python train.py --num_attention_heads=2 --hidden_act="swiglu" --norm="rmsnorm" --norm_place="pre" --norm_eps=1e-05 --positions="rope" --qk_norm=false --parallel_block=false --init="normal" --optimizer="adam_hyperball" --max_seq_len=2048 --doc_mask=true --max_steps=6779
Each number is 128 + 32 x the weight over its row's rms, rounded and kept within 0 to 255. Layers, rows and columns count from 0. The size above them is the row's rms in percent of the matrix's.

# layer 4 MLP gate, 448x160, rms 0.064, rows 61-63, columns 0-159
size [ 96 102  94]
[[155  80  81 105  78  64 112 123 138 146 141 149 116 145  79 108 102 126 195 139 114 137 186 114 157 129 187 147 139 102 153 139 137 115 121  81 148 112 107 198 163  79 149 135 135 127 160 147  59 100 151  79 128 114 104 105 130 114  79 111  62 182 141 119 132 150 102 150 106  91 142 112 116  99 119 183  86 121 147 113 132 125 148  67 154  71 108 130 127 170 152 121 130 128 102 108 183 126 136 190 151 169 134 156 196 115 113 144 115 127 122 145 136 136 109 147 152  73 106  83 105 133 128 129  98 114 129 176 124 137 184  73 138 146 162 181 111  77 121 117  72 104 141  60 160 147  86 189 169 179  75 106 163 218 152 132 112  84 128 131]
 [ 61  87  89  98 146 150 149 155 144 146 141 104 131 194 165  66 138 154 121 177  70  72 123 194  97 179 171 100  81 126 125  87 175 103 165 119  80 132  89 130 129 105 122  92 144 112 136 130 105 139 165 129 150 115 154 209 143  88 115  70 120 128 117  96 126 106  96 116 104 133 166  99 146 108 126 123  95 148  36 157 151 176  86 133 131  65 171 128  99 111  75 117 117 141 116 197 150  69  94 113 115 132 184 126 183 192 132 153 109 137 126 143 144 141 142 123 101 173 135 145 127 164 136  83 103 158  89  88 169 102  75 134 115 126 110 118 130 153 128 122 156 155  76 121  81 148 182 112 165 131  96 142  75 133 147 139 153 121 181 100]
 [160 163  77 109 124 138 178 139  80 122  99 173 168 128 113 118 119 152 117 125 126 146 118 165 119 144  59  95 112 155 109 161 115 158 161 121 113 178 155 151 154 111  71 104 136 175 138 105 227 147 153 110 138 203 166 195 117 111 133 137 132 159 180 138 165  94 131 123 174  54 137  89  94 104 164  64 121 183 118 169 139 106  92 179 153 119  72 145  65 121 110 116 130 104 106  83 129 145 100 141 124 114 171 146  97 131 131  94 134 138  96  89 121  94 154  73 184  98 128  96 144 183  95 127 160 135 181 162 122  90 100 131 168  90 106  85 125 136 103 108 102  65  86 130 187 133  85 100 124  88 141 136 113 100 167 159 154 102 157 134]]
# layer 4 MLP up, 448x160, rms 0.0642, rows 61-63, columns 0-159
size [ 99  97  96]
[[113 113 158 135  54 185 140  95 107 116 119 114 125  81 130 135 108 138 122 159 114 138 124 140  97 130  95 102  80 168  95 109 108 142 114  72  84  99 134 160  73 189 139 132 126 143 102 156 111 150 110 157  76 102  88 176 158 150 173  76 142 149 113 121  70 108 134 155 160 181 127 168 145  99 178 146 152 163 126 128 131 119 213 158 129  85  89 141 102 131 114 108 137 100 172 135 141  86 168 129  82 139 179 160 166 150 105  85 123 109 150 141  85 134 181 175  80 151  45 168 115 130 147 121 149 173 122 154 164 101  74 120  70 125 194 126  97 101 169 104 109 151 180  83 102 152 134 101 119  98 126  85 184 114 100 165 156 141  70 167]
 [104 175 150 163 112  79 143 141  82 113 165 114 161 138 122 112  98 139 138  97  82 149 105  97 217 142 180 117  97  91  97 127 162 150 115 162  69 141 122 106 101 203 106 125 105 159 112 111 170  80 122 144 103 108 138 140 198 171 170 113 155 161 175 123 115 130 155 171 113 126 175 122  72 121 129 156 195  88 125 109  99 138 148 123 155  94  90 110  94 113 181  68 110 131  79 110 192  95 101  51 154 138 121 139 124 117 129 122  51 102 120  92 125 145  74 146 134 146 163 134 142  63 115 150 161  99 105 172 116 121 192 137 161 164  96 141 116 171  92 124 164 145 184 131  90 175 124 130 128 117  94  83  89 154 131 158 122 165  93 142]
 [143 168  66  99 111  76 177  44 124  91  55 121 152 159 158  95 117 130 139 130  46 113 150 128 116 119 159 136  72 143  72 183 176  97 162 193 163 132  79  73  90  96 125 108 156 117 153 188 144 103 126 134 106 143 134 130 105 155 113 144 123 161  81 145 113  87 136  50 111 110 108 165  55 141 105 128 155  95 121 148 139 192 137 122 121 143  88 138 153 172 101 168 200 203 141 117 142 114 128 116 132 117  90 138 143 122 115  69  74 151 153 124 196 114 136 118 101 149 131 154 137 113 148 129 123 116 108 161 137 147 124  95 160 118 108 131 113  64 130 146 131 152 133 150 125 122  72 173  59 182 120 126 134 161 128 125 108 172 136 115]]
# layer 4 MLP down (transposed), 448x160, rms 0.0641, rows 61-62, columns 0-159
size [106 102]
[[128  90 129 162 134 102 144 130 114 129 168 141  90  94 141 106 160 149 122 189  92 133 153 151  92 102 177 137  87 119 119  97 134 204 179 141 111  96 143 157 131 103 168 130 116 104 109 131 157 140 123 113 135  94  88 143  84 136 143 141 180 124 128 124 136 164  83  94 102 133 109  86 111  46 218 102 180 105 165 150 154 123 138 180 141 176 154 191 130 144 107  94 105 156 115  96 133 125 107 188 187 122 180 166 157 125 169 133 155 133 108  57 115  96 155  96 191 162 145 187 137 118 114  98  75  91 114 117 192  88  67 135 112 144 161 124  96 165 105 141 132  71  94 120 106 152 139  94 134 122  83 139 149 168 132 122  76 130  48 144]
 [147  92 184 112 114 147 156 108 103 130 184 150 150 102 126 103  79 124 110 127 112  94 125 154 202 125 140 121 127 127 127 104 153 139 183  57 231 175 123 110 112 126 117 179 140 142  86 117 141 151 188  81  88 142  86  95 133 164 118 114 128 168 136 167 161  94  65 144  38  76  79 124 120 151 152 174 130 154 149 144 158 111 122 106 113 126 179 127  93 105 123 133 160 197 134 119 119 123 119 128  54  60 120 106 128 162 115 153 142 108 126 120 160 118 104 131 125 133  96 142 113  47 174 138 192  99 126 165 108 113 158  97  93 103  97 120  81 139 126  89 109  48 122 159 108 159 121 126 159  75  83  96 126 132 115 164 128  94 143 130]]